From a checkpoint of a small transformer trained on Wikipedia.
Size: MLP 384 SiLU, 1.59M parameters.
Architecture: no position embeddings, tied embeddings, ALiBi.
Training: a variant of SOAP for these matrices, 126M tokens, 1915 steps.
Each number is 128 + 24 x the weight over the matrix's rms, rounded and kept within 0 to 255. Layers, rows and columns count from 0.

# layer 4 attention key, 128x128, rms 0.16, rows 95-121, columns 0-127
[[ 97 154 160 152 132 120 185 113 112 125  97 123 118 146 132 144 164 173 127 160 153  91 128 116 114 145 120 128 155  94  95 139 140 183 154 135 108 132 142 136 174 162 108 143  79 107  84  99 120 121 139 160 146 112 101 122 132 126 170 183 136 139 105 135 159  93 128  69 164 145 139 132  88  90  96 102  84 129 148 159 108  94 122 161 115 172 137 105 121  91 110 144 116  96 129 126 130 165 103 126 159 142 154 136 115 108 121 149 128 147  99 109 124 140 141 150 197 151 156 152 152 143 145 149 138  96 124  65]
 [121 106 112  99 111  91 168 125  95 157 105 114 134 123 107 143  62 122 173 129 169 109 133 129 169 118 155  82 111 111 149 194 156 127 143  70  84 174  97  73  96 112 112 119  72  91 146 129 142 144 128 146  92  90 131 159  96 152 162 121 100 109 137 120  91  85 141 195 106 110 165 113  97 155 143  83 162 151 109 124 187 119 136 118 112 187 108 123 154 141 141 140 168 118  81 119 146 112 101 142 187 152 165 136 143 114 155  99 153 149  96 136 105  83 125 109 131 138 121 172 120 152 108 118 110 138 142 170]
 [ 98  94 161 159 132  98 138 112 141 123 118 116 125 140  85 173 120 144  99 137 103 167  66 133 167 106  98 108  96 152 119 158 128  97 102 111  91 144 148 161 107 117 116 153 162 106 105 140 150 165 158 122 151 131 129 134 180  88 110 152 104 112 119 140 178 171 131 124  83 148  96 108 135 138 144 141 105 109 119 197 115  95  74 136 146 125 105 132 158 138 100 127 122 142 175 108 129 147 139 106 112 162  94  92 136 148 145 140 172 136 137 137 151 143 130 174 134 115  97 102 118  94 115 119 163 143 127 120]
 [139 100 156 171 139  97 133 122 133 128 153 105 149  92 141 155 129 165 158 136 155 153 142 132 106 143 122 149 141 106 122 148  85 125  78 137 121 193 136 130 134 122 114 129 113 154 179 117 167 163 179 112 127 120 102 139 108 158 132 133 111 101 108 148  97 106 133  95 148 151 138 132 157 102 112 152 131 157  95 149 105 141 176 106 120 139 143 140 147 128 128 123 126 109 177 135 116 105 116  86 126 130  89 119 137 106 107 163 180 156 102 126 128 129 176  83 165  93 122 120 111 145 131 136  67 138 124 130]
 [112  89 112 126 124 172  82 179 113 167 108 143 143  93 139  87 185 125 112 121 127 120 152 153  64 122 153  85 112 118 135 125 163 113 116  98 123  91 101 149 122 130 125 148 143 127  66 117  76 139 122  90 139  95 132 145 134 105 152 104 164 172 128 122 126 107 159 172 101 124 177  95 129 128 150 137  94  86  88 112 145 132 161 125 128  77 124 120 146 164 123 114 126 128 129 115 126 179 133 146 127 137 130 131 116  82 127 122 148 174 117 145 147  97 118 120 154 154 133 123 103 127 162  93 159 148 118 145]
 [105 163 136 127 129 129 130 122 114  85  97 133 134 133  89 178  70  95 137 109 109 139 113 130 104 119 112  90 128 152 143 113 103 124 111 138 135 147 141 120  40 128  90 144  96 108 138 122 171 127  98  96 174 120 128  81 109 104 129  84 154 125 125 133 137  78 133 144  78 142 101 120  73 121 142  99 157 148 141 174 189 139 154 138 109 161 102  91 135 112 125  74 201 134 121 142 108 168 191 147  85 148 164  98  82 142 117 131 123  73 133 163 164 127 126 145 120 152 145 133  61 113 109 130 162 113 173  94]
 [161 143 148 157 108 128 142 139 143 163 122 143  76  90 129 138 118 109 126 147  92 117 113 213 130 177  84 133 140 138 130 162 163 125 142 142 128 146 194 110 110 141  92  97 121 129 119 149 129 160 153 150  92 118 104 131 151 122 105 115 113  87 128 125  88 121  86 113 142 147 103 166 117 132 127 124 128 152 135 122 138 112 130 167 146 124 118 145 116 170 129 169 154 131 153 135 125 134 117 102 125 116 148  74 149 148 117 154 159 112 167 107 105  58 137 110 131 101 134 175 123 144 113  87 168 137 117 113]
 [107 126 117 133 122 100 146 122 111 163  94 151 146 176 149 108 149 115 130 137 118 188 101  90 137 147 129 145 146 127 174 133 181 115 149  99 172 127 131 129 144 133  80 179  81 121  74 121 139 118 127 131 121 101 131  96 156 104 181 132 124 128 107 121 109 123  99 185 112 100 151  98 101 175 157 111 157 107 163 135 126 159 157 142  86 113 110 157 138 122 131  98 121 113  91 105  83 140 142 153 155 138 191 132 138 157 132 165 114 120 121 122 103 101  90 114  60  88 132 178 145 132 111 122 175 154 179 168]
 [177 110 119 101 140  92 170 127 139 109 117 149 131  75 114 144  68 140 134 130 124 163 124 139 105 107  88 103  85 130  96 121 152 172 174  97 173 111 153 108 129  99 106 161 131 148  99 130 145 127 128  91 130 135 114 145 114 121 135 139 136 158 134 108 174 114 101  99 128 133 117 111 114 129  56 192 151 132 143 174 145 122 134 151 148  94 146 151 121 128 134  90 122 100 166 114 159 101 115  96 147  77 164 108 132 153  96 122  81 132  94 129 107 177 146  91  99 149 171 113 170 164  74  97 137 134 122 118]
 [ 85 108 131 127 157 146 161 165 118 127 128 114 124 140 105 134 135 167 146 144 135 132 107 125 133  75 148 140 121  90 146 135  85 111 167  99 102 128  95 149 101 129 152 158 102 114 110  92  98 125 148  87 143 167 146 112 161 127 125 175 123 167 175 115 146 169 129 112 139 144 158 152 161 107 138 119 167 101 107 153 132 144 148  76  95 112 145 114 135 135 112 122 100 142 120 110 102 146 145 112 135 112  91 137  72 122  91 142 150 160 118 143  96 166 132 114  68 109  94  51 113 132 150 131 133 124 107 142]
 [ 33 143 108 123 146 144 171 113  81 129 117 140 129  96 132 115 153 139 130 131 138  65 143 120 102 140 132 117 136 146 134 160 155 104 126 116 104 175 189 129 107 134 192 154 122 138  98 132  95  63 142  89 105  89 141 114 142  92 164 115 125 122 143 162 181  59 179 188 119 170  88 106 153 147 145 149 156 131  85 137  90 117 120 162 148 185 164 147 130 147 131 140 167  73 104 146  87 145 119 106 154 145 114 144 145 154 131 152 129 126 132 136 145 107 134  96 118 140 136 152 106 112 144 142 131 168 111 165]
 [113 125 105  86 122 125 158 123 124 134 132 170 188 108  94 101 129  86 136  76 137 111 175 171 125 151 131 122 145  96 146 110 127 127 151 114 113 135 117 142 116  96 149 165 129 153  99 147 128 132  96  79 139 152 118 185 105 137 102 121 122  80  91 113 120 124 145 162 160 126 131 123 162 109 159 157 138 110  90 145 147 122 147 116 137 135 170 147 147 114 160 108 181 101 137 131 115 128 162  91 123 141 107 130 160 105  69 113 153 126  87 174 164 125 176 101 120 137  99 170  84 134 130 109 139 103 126 146]
 [161 137 152 134 147 139  93  79  84 141 149 116 139 115 110 148 114 127 152 151 102 187 147 131  46  94  93 140 123 112 125 125 127 122 150 111 178 130 101  86 168 149 102 130 153 139 153 102 154  86 139 108 128 142 123 119 138 146 152 112 184 188  86 115 126 126 151 139 125 131 120 150 110 169 115 130 119 102 141 154 136 110 164 142 127  96 147 132 142 153 145 128 123 143 113  96 124 151 139 104 131 135 101 111  97 105 113 157 113 121 113  80 140 125 132 133 121 149 127 136 174 141 119 159 137 142 130 131]
 [135 116 147 129 143 127 141 126 122 118 129 136 126 130 147 115  91 128 126 138 100 147  91 156 146 123 125 114 130 106  75 116 122  96 121 144 159  94 118  97 169 116 129 119  75 181 191 150 121 143 113 145 124 112  92  98 146 117 120 139 144 139 127 106 118 181  87  92 145 119 116 146  96 142 108 148 124  83 138 140 110 135 145 148 141 168 129 114 134 148 129 134 137 155 128 165 164 144 130 139  61 150  82 146 114 132 121 108 107 149 120  96  82 116 156 106 156 142 135 149 103 153 108 158 109 144 131 124]
 [146 107 178 103  97 112  71 111 105  94 155 143 107 156 148 158 132 143 127 155 137 110 146 166 141 107 115 105 124 155 117 127 118 116 112 134 144 105 157 170 155 111 176 137 149 137 135 126 135  92 121 119 111 146 120 133 130 155 102 159 150 102 150 137 154 120 146 159 136 134 127 120 131 202 118  94 127 105 109 148 166 162 147 119 127 139 146 175 111 155 119 131 152 119 145 136 119 126 188 154 148  90 127 134 138 114 153 125 126 152 113 103  62 124 171 121 138 152  89 103 141 176 116 172 133  76 116 135]
 [110 153  82 123 116 133 153 118 143 107 164  96 150 129  95 133 133 148 125 126 113 110 118 139 110 130 110 127 106 144 147 149  86 149 141 131 166 131 133 143 141 109 188 106 130  70  93 182 113  77 125 106 120 143 152 104  93 148 135 147  52 110 153 120  73 114 118 190 161 134 157 126 128  91 118 138 113 140 149 175 115 136 143 123  96 127 185 184 124 132 122 139 121 128 150 122 144  99 145 118 126 108 154 129 143 166  96 168  79 182  83 134 132 134 138 129 158  96 138 100 166 128 112  96 124 166 109 102]
 [117 143 145  98 102 114 101 107 128 166 182 118 102 153 145 132 114 128 144  98 164 112 130 122 145 119 134 165  97 154 138 110 123 128  87 118 154 112  91 119  95 133 173 151 161 197 119 104  93 117 119 184 127 107 126 162 125  89 123 113 126  96 103 134 117 118 162 172 103 147 125 144 130 143 142 148 155 117  68  49 133 112 111 137 167 116  80 136 140 152 133 125  93  62 111 126 128 124 133 149 135 136 132 130 118 117 152 112 124 121 123 164 129 153 136  94 164 167 147  90 151 167 162 221 144 149 107 148]
 [114 133 128 118 143 151 169 126 137 103 107 124 139  88 143 143 112 150 124 162 114 108  84 119 155 114 147 181 130 130 112 112 169 129 106 129 123 127 171 110 161  98 101 127 132 124 169 165 150 128 139 116  76 123  99 150 152 139 146 158 144 131 123 161 152  80 133 142  79 139 112 115 182 165  46 102 145  75 123 166 109 157 135  80 149 136  99 127 117 156 120  90 141 163 122 141 106  90  98 121 140 121 101 141 141 136 145 130 141 162 104 120 118 146  85 152 102 195 120 130 140 105 115 107 162 124 165 128]
 [133  83 141 136 122 141 116 138 156 122 152 134 147 130  93 112 137  73 148 158 143 133 129 120 164 110 123 150  90 135  87  90 152 123 169 101 121 160  98 144 128 149 100 165 133 108 163 116 109 147 145 156 137 141 125 130 122 122 179 124 179 112  95 115 130 133 138 139 153 136 152 140 152 115 144 113  97 130  72 159 124  91 131 123 160 139 160 124  90 157 139  99 122 149 138 179  84 120 145 142 154 103 153 162 102 119 106 127 127 122  79 118 143 170 153 119 120 132 124  98 145 120 128 140 130 121 156 101]
 [128 144 138 131 131 122 179 161 178 148 114 151 138  93 147 116 115 167 148 124 166 107 173 151 143 157 173 122  99 122 106 112 146 176 104 116  74  93 123 132  96 156  90 136 116 139 111 112 121 137 101 124 113 147 155 116  79 117 127 130 130  82 130 124 132 131 103 234 139 118 129 182 122 141 136 104 119  90 126 137 140 120 145  94 106 106  86 128 151 159  88 100 153  54  56 150 109  90 163 133 108 143 132 100 106 169 160 128 130 105 147 128 129 129 160 128  85 131  87 122 129 164 147 144 128 152 160 147]
 [139 134 163  82 132 116 178 160 106 141 153 149 128 120 131 114 143  77 109  99 142 152 143  68 107 109 140 171 120 122 136 116 130  94 116 131 122 111  79 123 133 130 101 130  89 146 137 116 166  87 176 105  98 157  97 117 114 115 106 108 123 142 129 114  96 111 198 168 158 123 219 180 135 123 176 113  68 142  99 112 121 109  98 107 104 149 108 135 148 134  94 138 142 128 109 103 125 116 119 109  76 145 112 119 130 115 164 106 124  89 164  94 144  96 148 100 127 145 156 164 120 141 153 169 137 138  94 172]
 [156 120 118 141 103 101  69  97 137 139 115 128 156 157 153 138 144  52 129 141 146 142 156 104 143 150  96 132 157 147 171  97 109  94 109 127 141 121 111 139 157  52 145 109  50 137 188 103 117 136 114 120 135 142 126 177 148 127 139 113 140 153 140 183  73 121 121 108 144 136 125 128  84  68 154  83  90 124 102 145 115 121 113 171 141 131 134 115 107 149  95 133 118  94 128 160 159 167  98 119  93 131 165 107 133 132 119 149 130 129  83  96 139 159 128 107 175 146 127 161 108 145 204 134  99 129 142 121]
 [136 140 143 143 185 165 169 129 121 101 124 116 131 118  95  99 119 138 128 121 137  95 121 126 138 157  97 170 147  69 169 129 146 148  86  97 138 131 155 122 163 130 112 144  54 134 110 124 153  74 108  97 112 141 150 120 164 158 100 124 151 112 154  85 148 116 110 131 140 136 125 131 126 141 131 162 215 181 166 167 157 102 139 140  83 125  68 152 115 108 142 112 103 152  97 132 125 141 153 114 125 116 150  84  99  87 105 127 102 135 129  81 165  92 141 127 138 101 139 150 109 112 148 154 117 111 126 130]
 [111 151  98 161 138 137  83 127  83 135 102 132  90 131 166  97 170 146 154 117 102 128 155 110  94 132 150 132 135  73 125 160 166  74 119 116 120 129  93  90 120 141 180 106 114 154 198 104 170  94 131 107 120 149 143 120 147  90 127 131 164 122 104  79 132 109 122 116 164 110 195 127 108 126 133 149  69 153 140 112 130 146 148 141 107 107 130 136 101 129 113 121  79 130 159  38 157 122  97 118 154  74 133 148 141 130 114 149  53 166 157  66 152 111 128  93 143 119 121 140 138 165 118 142 111 116 154 136]
 [121 172  92 101  83 111 153 119 112 119 104 142 164 117 129 101  96 131  81 125 126 126 171 150 150 161 169 116 125 119 105 134 170 153 103 152 111 120 185  93 126 110 140  98 149 113 107 157 126  87 137 133  72 161 128 121 112 150 109 172 130 129  90 157 112 158 133 161 119 118  97 115 130 160  94 116 128  97 134 137 131 130 128 120 159 144 142 196 148 132 131 105 105 143  99 118 162 138  80 117 102 151 128 116 109 169 111 118 147 150 113 147 118 163 137 109  93 154  79  96 139 113 125 144 127  84 184 138]
 [155 122 123 127 129 176 158 126  86 102 150 115  65  77  98 126 128 164 152 111 104 128  93 121  74 142 107 189 166 136 122 135 134 118 171 128  89  87 149 130 120 143 139 162 110 128 177 120 168 132 142 170 133  76 140  95  88 112 177 128 135 137 142 114 146 112 158 119  95 151 162  94 110 153 121 123 121 147 102 164 166 100 107 121 132 127  87 103 134 123  88 144 162  61 163 154  95  95 138 142 140 122 119 159 139 114 123  84 162  79 110  97 141 154 146 122 162 145 120 135 148 140 158 105 131 124  87 104]
 [ 97 139 116 100 111 145 159 160 117 120 119  90 110 146 147 132 177  84 154 137 126 125 146 118 116 116 157 119 132 123  77 158 144 143 116 135 151 145 151 152 117 102 172 165 149 127  86 146 156 160 129 169 115 123  79 141  81 137 178 142 156 141 108 152 149 184  88 126  86 150 154 135 119 107 155 122 121 126 108  78  96 113 129 129 130 126 107 135 135 116 134 133 127 120  96 128 134 113  99  97 146 133 157 155 106 146 127 140 112 101 147 134 153 104 101 130 136  84 141  86 143 118 109 149 128 163 132 124]]
# layer 4 attention query, 128x128, rms 0.152, rows 96-122, columns 0-127
[[164 172  94  98 111 122  92 103 114 179  66 126 168 117 137 109 104  97 109 135 172 112 202 151 170 111  80 105 104 163  61 172 119 181 113 151 155 171 120 139 108 170 115 159 112 116 106 118 129  85 112 124 153 145 149 158 124 167 145 176  58  90 132 109 105 139 130 175 123 164 161 126 125 157 144 116 146 102  85 139 133 104 140 179 122 156 120 206 142 149 183 124 104 110 102 103 150 161 106 131 154  67 134  76 116 129 149 138 112 144 130 131 136 151 129 109 142 106 186 105 133 135 144 129 120 151 122 117]
 [160 145 141 174 116 150 128 147 135 117 180 121 100 141 127 155 134 163 101  81 121 102  66 162 157 137 101 130 103 136  84 109 124 120 110 138  93 163 166 151 106 160 130 142 121  94 141 116 109 154 116 101 139 131 175 102 146 129  87 144 109  93 116 127 163 111 137 155 122 147 108 105 134 179 142  99 109 142 136 130 141 153  84 116 161 116 170 131 120 133  84  86 101 126 104 108  89 134 125 139 137 140 102  93  92 133 110 137 132 117 125 137 130 165  97 135 150 138 123 149 138 110 128  54 140  97 184 154]
 [117 110 128 138 110 153 154 134  83 113 109 111 157 123 120 130 104  87 153 134 115 144 129 156  85 126 104 114  82 131  85 105 169 119 114 133 110 129 161 113 101 121  76 114 120 187 164 130 138 148 128 105  99  91 147 129 139 163 127  88 150 127 152 121 140 107 139 161 142 161 109 110 101 136 132 127 165 118  97 122 100 125 142 123 130 136 119 159 116 132 133 169 168 137 112  82 127 115 106 111 134 101 112 143 104  77  91 153 137 118 174 163 138 102 138  94 126 131 193 154 138 119 149 130  69 126 110 122]
 [130 162 118 122 124 138 101 126 149  82 119 194 100 123 107 126 181  87 128 108 116  93 139 119 121 110 151 136 125 119 128 140 161 142 151 127 100 111 154 157 146 145 115 100 131  72  71  56 158 171 125 148 124 107  97 138 159 128 157 120 154 170 182 123  98 150 131 128 143 121 102 109 143 115 113 132  91 134 122 156 138  72 107 141 136  90 138 110 150  99 116 133 131  99 125 110 133 104 144 142 184 130 120  95 150 106 147 124 121 179  98 115 151 103 102 143 156 139 143 134 189 149 101 135 164 131 120 100]
 [158 179 107  91 173 116 125 112  83 102 153 135 107 118 127 104  57 157 120 111  94 131 162 135 159 133 125 131 138 109 131 184 138 146 144 128  97 137 116 115 101 115 109 132  97 151 152 128 113 123  98  97 141  85 148 129 113 134 137 162 119 146 111 148 192 139 153 161 103  92 133 118 110 140 155 137 168  37  71 141 144 117 150  88 113 124 107 121 133 177 148  82 108  69 130 116 114 106  88 108 140 144 118 118  88 201 142 129 140 131 115 155 137 118 141 143 164 221  86 132 124 128 139 150 137 124 144 145]
 [146 130 153 143 162 102 134 179 105 122 155 176  73 134 115  76 170 115  92  80 128  75 130 181 116 158 114 129 154  76  92 116 138 143  87 155 115 149 126 102 107 149 119 146 132 178 136 137 156  88 145 124  96 109  93 155  94 143 117 121 170 140 103 132 110 131 108 123 139 141 125 154 125 177 116 100 169 122 153 137 123 110 148 117 111 135 117 137 155 132  90 195 112 114 155 132  82 191  94 145 115 130 155  78 125 131 118 136 148 138 168 107 157 128 148  79 158 135 124  93  85 135 117 149 122 103 131 124]
 [ 94 192 116 139 114 101 113 122 119  87 153  99 135 141 153 136  97  99 115 152 159 154 129 126 114 160  96 152 152 133 131 117 106 170 170 111 177 148  95 142  97 146 119 135  92 119 132 118 194 117 142 139 143 134  94 150  97 103 179 147 111 126 133  95 152 131 123 119 102 111 148 132 112 147  83  67 102  97 134 117 157 102 124 136  91 152 143 142 138 176 109  99  75  90 112 103 121 144 112 128 110 167 125 118 140 155 130  67 128 118 133 117 115 162 146 136 121  97 128 132 121  81 160 107 153 136 132 143]
 [162 117 130 148 141  86 108  93 116 116 161 121 121 104 146 156 104 141 113 137  96 115  93 127 115 108 132 125 122 112 161 120 122 135  95  82 143 125 130 126 151 151 119 108 116 142 152 112 131 110  89 114 129  60  95 134 160 152 134 155 182 151 119 142 107 101 133 123 129 126 145 125 127 108  73 157 119 107 213 121 170 157 132  82 134 110 171 220 119 160 120 129 114 136 100 139 132 120 147 162 151  92 114 160 129 171 128 121 113 124 137 126 135 142 112 114  74 108 147 111 108 145 110 105 138 127 115 133]
 [116 138 138 146 115 124 126 152 142 128 130 141 180 146 108 145  99 153 158 156 104 140 122 141 144  98 140 117 127 105  90 122 133 104 131 112 152 115 127 165 113 115  98 131 109 128 112 128 109 203 137 173 108 146 153 135 118  98 164 144 131 132 118 128 178 135  98 106 177  98  95 115 143 120 131  97 134 126 118 110  76 115 115 113 128 161 152 113 130 138 124 125  96 133  89 159 151 102 153 148 121 139 128 141 136 138  82 156 105 141 123 147 110 154 160  98  78 118 183 152 164  90 133  99 128 152 134 104]
 [116 166 115  94 129 162 207 133 113  99 126 136 117 101  72 130 158 116 145  90 151 119 159 162 150 162 157 140 135 137  83 133 139 184 115 196 146 132 163 122 122 149 135 154  88 125 121 113  68 105 140 110 141  80  87 122 111 151 136 123 125 122 128 104 127 109 143 179 151 183 153 131 107 147  91 124 115 120 145 108 126 132 129 160 160 138 153 112 121 122 106  80 142  72 124 175 105 159  98 139 115 125 166 104 166 155 129 107 131 142 163 151 131 114 103 118 131 144 122 133 134  92 137 153 156 182 204 199]
 [127 142 105 125 145 139 167  93 134 109 141  98 156  99  98 116 169  79  80  97 140  76 133 157 131 118 110 148  87 139  86 168 115  81 119 144 129 118 140 131 111 121  90  86 107 145 158 118  92 133  79 117 148 105 131 155 152 155 155 116 131 125  81 126 115 119 150 134 164 128 176 125 150  95 162 154 128 108  98 121 105  67 167 152 133 125 141 177 111 128 121 147 170  69 102 133 100 145 111 139 113 131 110 113 152 128 117 126 111 134 101 147 136 108 112 130 189 127 141 163  67 131 143 189 156 148 193 128]
 [123 105  93 127 124 112 118  98 112 132 146 143  85  90 124 164 107 132 167 137 130 187 125 132 117 164  90 116 123 113 136 106 148  77 153  92 166 146 130 125 150 138 135 128 103  98 103  76 184  97 158 135 123 111 108 110 123  97 144 110 151 164 123  96  89 114 159 123 125 100 131 143 101 103 107 159 103 145 135 177 107 156  99  90 146 113 148 154 129 135 150 129 121 109 144 141 104  94 137 119 138 139 123 146  86  84 126 110 127 101 108  99 113 129 137 115 154 128 115 121 121 115 117 121 129 118 100 155]
 [142 123 186 138 150 133 142 117 139 126 128 147 128 130 172 127 114 185 103 167 148 163 112 151 124 111 100 138 112 119 109 105 136 107 133 108 150 129 127 133 146 141 114 117 102 124 152 142 124 140 156 142  80 100 136  90 103  96  70 154 138 175 115 101 113 138 163 106  96 101 148 140  87 119 150 137 126 145 136 144 102  98  88 111 109 130 213 130 123 135 110 133 119 149 157 118 116 139 125 136 145 115 118 175 141  94 104  79  85 111  98  81 138 122 163 100 121 140 137 104 145 137 147 105 102 129 125 118]
 [134 113 136  84 139 151 137 110 122 117 163 155 144 140 121 163 142 170 102 157 138 117 144 104 165  88  99  92 118 130 182 124 121 115 133 151 125 117 118 100 166 150 148 132 137 137 103 177 160 109 104 119 110 145 116 139 145 103  90 152 170 134 120  96 130 144 137 194 118 135 128 145 121 105 133  80 117 156 139 137 128 137 131 124  87 121 140 136 120 170 128 131 170 115 158 155 147 106 168 113 110 112 102 100 133  91 129 123 153 124 140  84  86  91 125  91 142 168 164 113 183 144  83 110 153  90 141 148]
 [143 170 133 118 109 119 127 147 112 158 116  83 156 124 107 182 100 125  85 133  79 117 105 142 114 168 134 113 106 126 149 127  82 103 160 154 156  99 113  44  90 166 131  74 111 105 149 133 109 139 109 139 102 153 131 127 133 123 141 140 143 103 144 119  74 114 128 107 145 180 156 121 135  98  92  90 122 102 189  66 120 140 153 158  83 136 141 185 168 172 147 136 126 125 120 152 155 134 134 119  96 128 175 109 155 132 129 155 144 174 106 144 108 143 117 152  87 136 162 162  69 109  99 124 138 112 133 129]
 [127 138 123  91 126 173 114  90 122 140 146 139 157 135 131  70 114 133 170 113 175  94 135 163 119 114 152 124 153 166 140 126 139 149 113 108 103 180 114 126 160 121 181 145 137 124 109 116 141 144 152 136 149 149 128 154 140 101 105 124  83 133 165 105 167 138 164 160 112 141 112 182 122 133 138 131 158 150 128 157 137 180  90 143 155 121  94 118  90 142 121 113 130 118 132 122 116 101 138 134 105  99 102 144  58 100 134 116 116 133  72 154 105 123 114 156 172  93 170  89 154 150 112 167 125 179 113 151]
 [148 113  90 132 131 188 118 141 165 104  59 153 142  92 130 139 133  96 111 169 137 138 142 148 131 151 151 179 134 109  79 133 133 118 106 137 128 119 120 142 154 115 148 128 120 112  92 126 129  91 122 127 135 154 102 149 142 137 101 135  85 132 164 141 150 107 113 165 146 133 144 142 115 145 112 112 108 130 131 118 163 145 111 137 112 120 130 112 122 158 121 133 163 108 126 152 127 152 153 130 148 118 107 159 115 143  75 122 125 146 128  98 144 147 142 102  87 150  91 145 172 132 109  84 153  92 157 117]
 [131 143 135 124 144 107 114 106 102 141 151 123 157 125 154 140 164 102  97 163 179 126 111 104 127  77 131 130 120 139 128 158 165  92 142 103 140 101 107 136 172 132 152 105 162 133  99 131 144 177 159 124  63 112 102 118 143 133 158 146 110 148  97 118 155 134 166 104 160 140 112 127 151 146 106 129  91  89  98 136 110 146 139 137 138 103 129 124 115 156 199 133 122  91 139 129 111  84 129 160 157 130 152 128 140 128 131 106 141 119 135 121 131 161 130  88 138 130 112 110 130 121 132 133 153 123 124 142]
 [ 64 195 117 117 157 109 156 140 125 152 126 164 178 101 152  75 100 107 136 110 176 115 165 172 126 129 146 148 134 126  97 129 143 108 119 147 104 137 105 142 107 115 135 122  96 108 115 148 187 140 102  75 104 124 137 129  73  85 143 165  74 123 168 132 154 153 111 114 155 113 154 185 118 114 127 106 139 120 130 119 146 121 141 108  94 126  85  81 146 188 139 133 112 113  93  80 128  84 107 151 138 105 149 171 133 158 148 123 112 140 127 135 120 102 123 121 149  97 130 137 134 136  53 153 198 146 115  98]
 [112 121 147  95 133  84 104 168  31 201 147 145 151 131  97  97 162 125 149  77 170 151 173 132 102 118 147 133 116 131 112 117 143 108 119  98 169 100 131 155 130 134 142 104 118 118  82 129 131  99 116 115 159 105 131 144 135 117 109  79 125 137 175 120 115 100 146 143  93 154 168  93  97  90 192 164  90 112  67  84 165 115  77 150 170 145 130 162  79 126 125 119 114  87 121 117 146 108 156 132 128 119 131 156 141  81 164 135 129 110 104 129 124 129 133 121 169  80 135 186 137 140 124 117  87 144  82 168]
 [186 161 160 159 168 102 138  69 125 136  71 117 144 148 142 130 128  55 141 152 151 150 140 152 168 133 124 135 149 146 144 116 128 105 146 115 157 141 131 145 129 134 116  59 141 128 106  94 137 132 141 135 125 137 127 165 139 105  96 114 130 180 108 124 136 154 152 179 118  88 143 133  79 115 170 117 116 125 115  92  68  82 166 132 124  99 128  95 113  86 103 153 140 128 204  66 162 105  92 104 120 102 100 119 143 100 130 123 161 122 131 139 147  99 106 130 121 166 138 161 133 154 171 156  88 169 121 130]
 [134 130 110 106 117 115 162 146 116 153 111 144 137 121 127 123  93 128 120 133 150  87 146 170 148 134  96 140 107 108 141 138 139 101 110 152 115 138 130  92 160 119 139 140  92 153 103 105 141  27 141 130 140  98 107 107 143  90 139 115 153 110 126 147 136 158 156 114 136 145 135 130 126 160 122 142 135 109 139 140 116 126  72 117 138 104 125 146 153 174  91 144 152 151 119 106 138 139 105 152  80 145 181  66 131 132  99 143 111 117 111 159 172  81 125 112 103 125 127 202 101  59 160 155 150  82 122 105]
 [130  80 115 136  88 110  83 120 111 119 149 125 125 116 113 145 114 106 175 160 106 173 174 151  94 111  99  96 123 136 131 115 162 116 136 119 164 121 114 123 125 125 161 158 125 116  71 138 154 116 146 167 133 152 109 103 136 142 144  89 128  87 132 131 137 105 103 108 119 183 135 137 102 107 129 122  98 107 191 103  97 138 124 206 148 122 134 135 125 148  72 148 130 144 136 115 171 148 106 144 136 133 151 103 133 102 131 164 108 150 114 107 153 130 135 118 136 111 117 129 152 147 150 160 104 161 141 103]
 [118 163  62 166 112 181 139 147 127 121 140 118 103 116 192 121 133 150 116 176 148 145 109 124 137 105 126 172 141 153 101 134 134 115  82 172 114 133 117  89 122 130 116 106 116  73 139 168 135  94  66 106 136 112  95 150 131 149 121  94  94 122 112 113 130 122 146 143 168 125 150 136 151  80 141 136 103 181 155 125 106 162 159 148 157 108 121 143 152 140 145 101 147 127 128 116 154 142 144 144 138 138 124 159 127 133 106 139 117 153  96 117 117 150  77 114 116 130 114 151  97 107 114  80 164 112 187 110]
 [134  73 139 136 152 106 137 128 131 120 151 150 108 106 101 114 111 161 151 118 129 139 142 157  97 131 109 121 125 114 115 128 144 150 150 132  99  91 154 150 145 124 160 189 148 111 116 133 114 113 157  93 153 131 115  82 120 130 166 132 114 161 151 159 117 102 127 145 147 163 145 126  92 151 105 109 109  93 141 112  78  99  76  98 139 121  92 142  89 136 157 146 142  95 166  89 155 121  58 151 139 101 137 153  98 124 151 163 119  86 133  98 100 144 148 125 151 168 129 101 116 135 118 140  94 142  73 160]
 [155 170 122 107 127  93  99 125 150 137 106 104  98  65 140  76 126 135 142 114 127 147 163 108 143 116 170 147 137 163 101 138 113 145 121 160 131 161 141 145 105 150 140 158 160 108 129 152 125 172 109 112 128 140  96  93  95 150 122 156  91 133  57 118 114 131 144  99 138 176 119 181 126 127  67 103 129 128 103 124 120 136 114 143 149 134 128 119 132 116 152 131  99 166 143 150 144 113 125  96 136 175 141 147 105 105  90 151 112 116 150 141 102 152 166 170 144 110 120 113 140 109 122 125 143 122 130 152]
 [ 99 130 132 149 131 127 162 136 151  97 147  86 125  86 139 137 117 145 130 144  84 154 134 114 155 131 182 140 154 114 146 113  95 153  97 142 157 126 139 131 111 109 123 127 130 141 159 113 158 149 120 134 132 145 113 118 143 144 123 103 142 134 110 104 102 124 126 142 127 119 114 164 131 159 102 121 107 156 124 110 134 151 145 112 131 118 145 114 119 145 122 139  98 156 126 183 150 110 128 142 120 126 121 173 156 150 104 132 122 130 147  79  76 117 125 125 153 153  92 122 112 123 116 136 121 120 153 146]]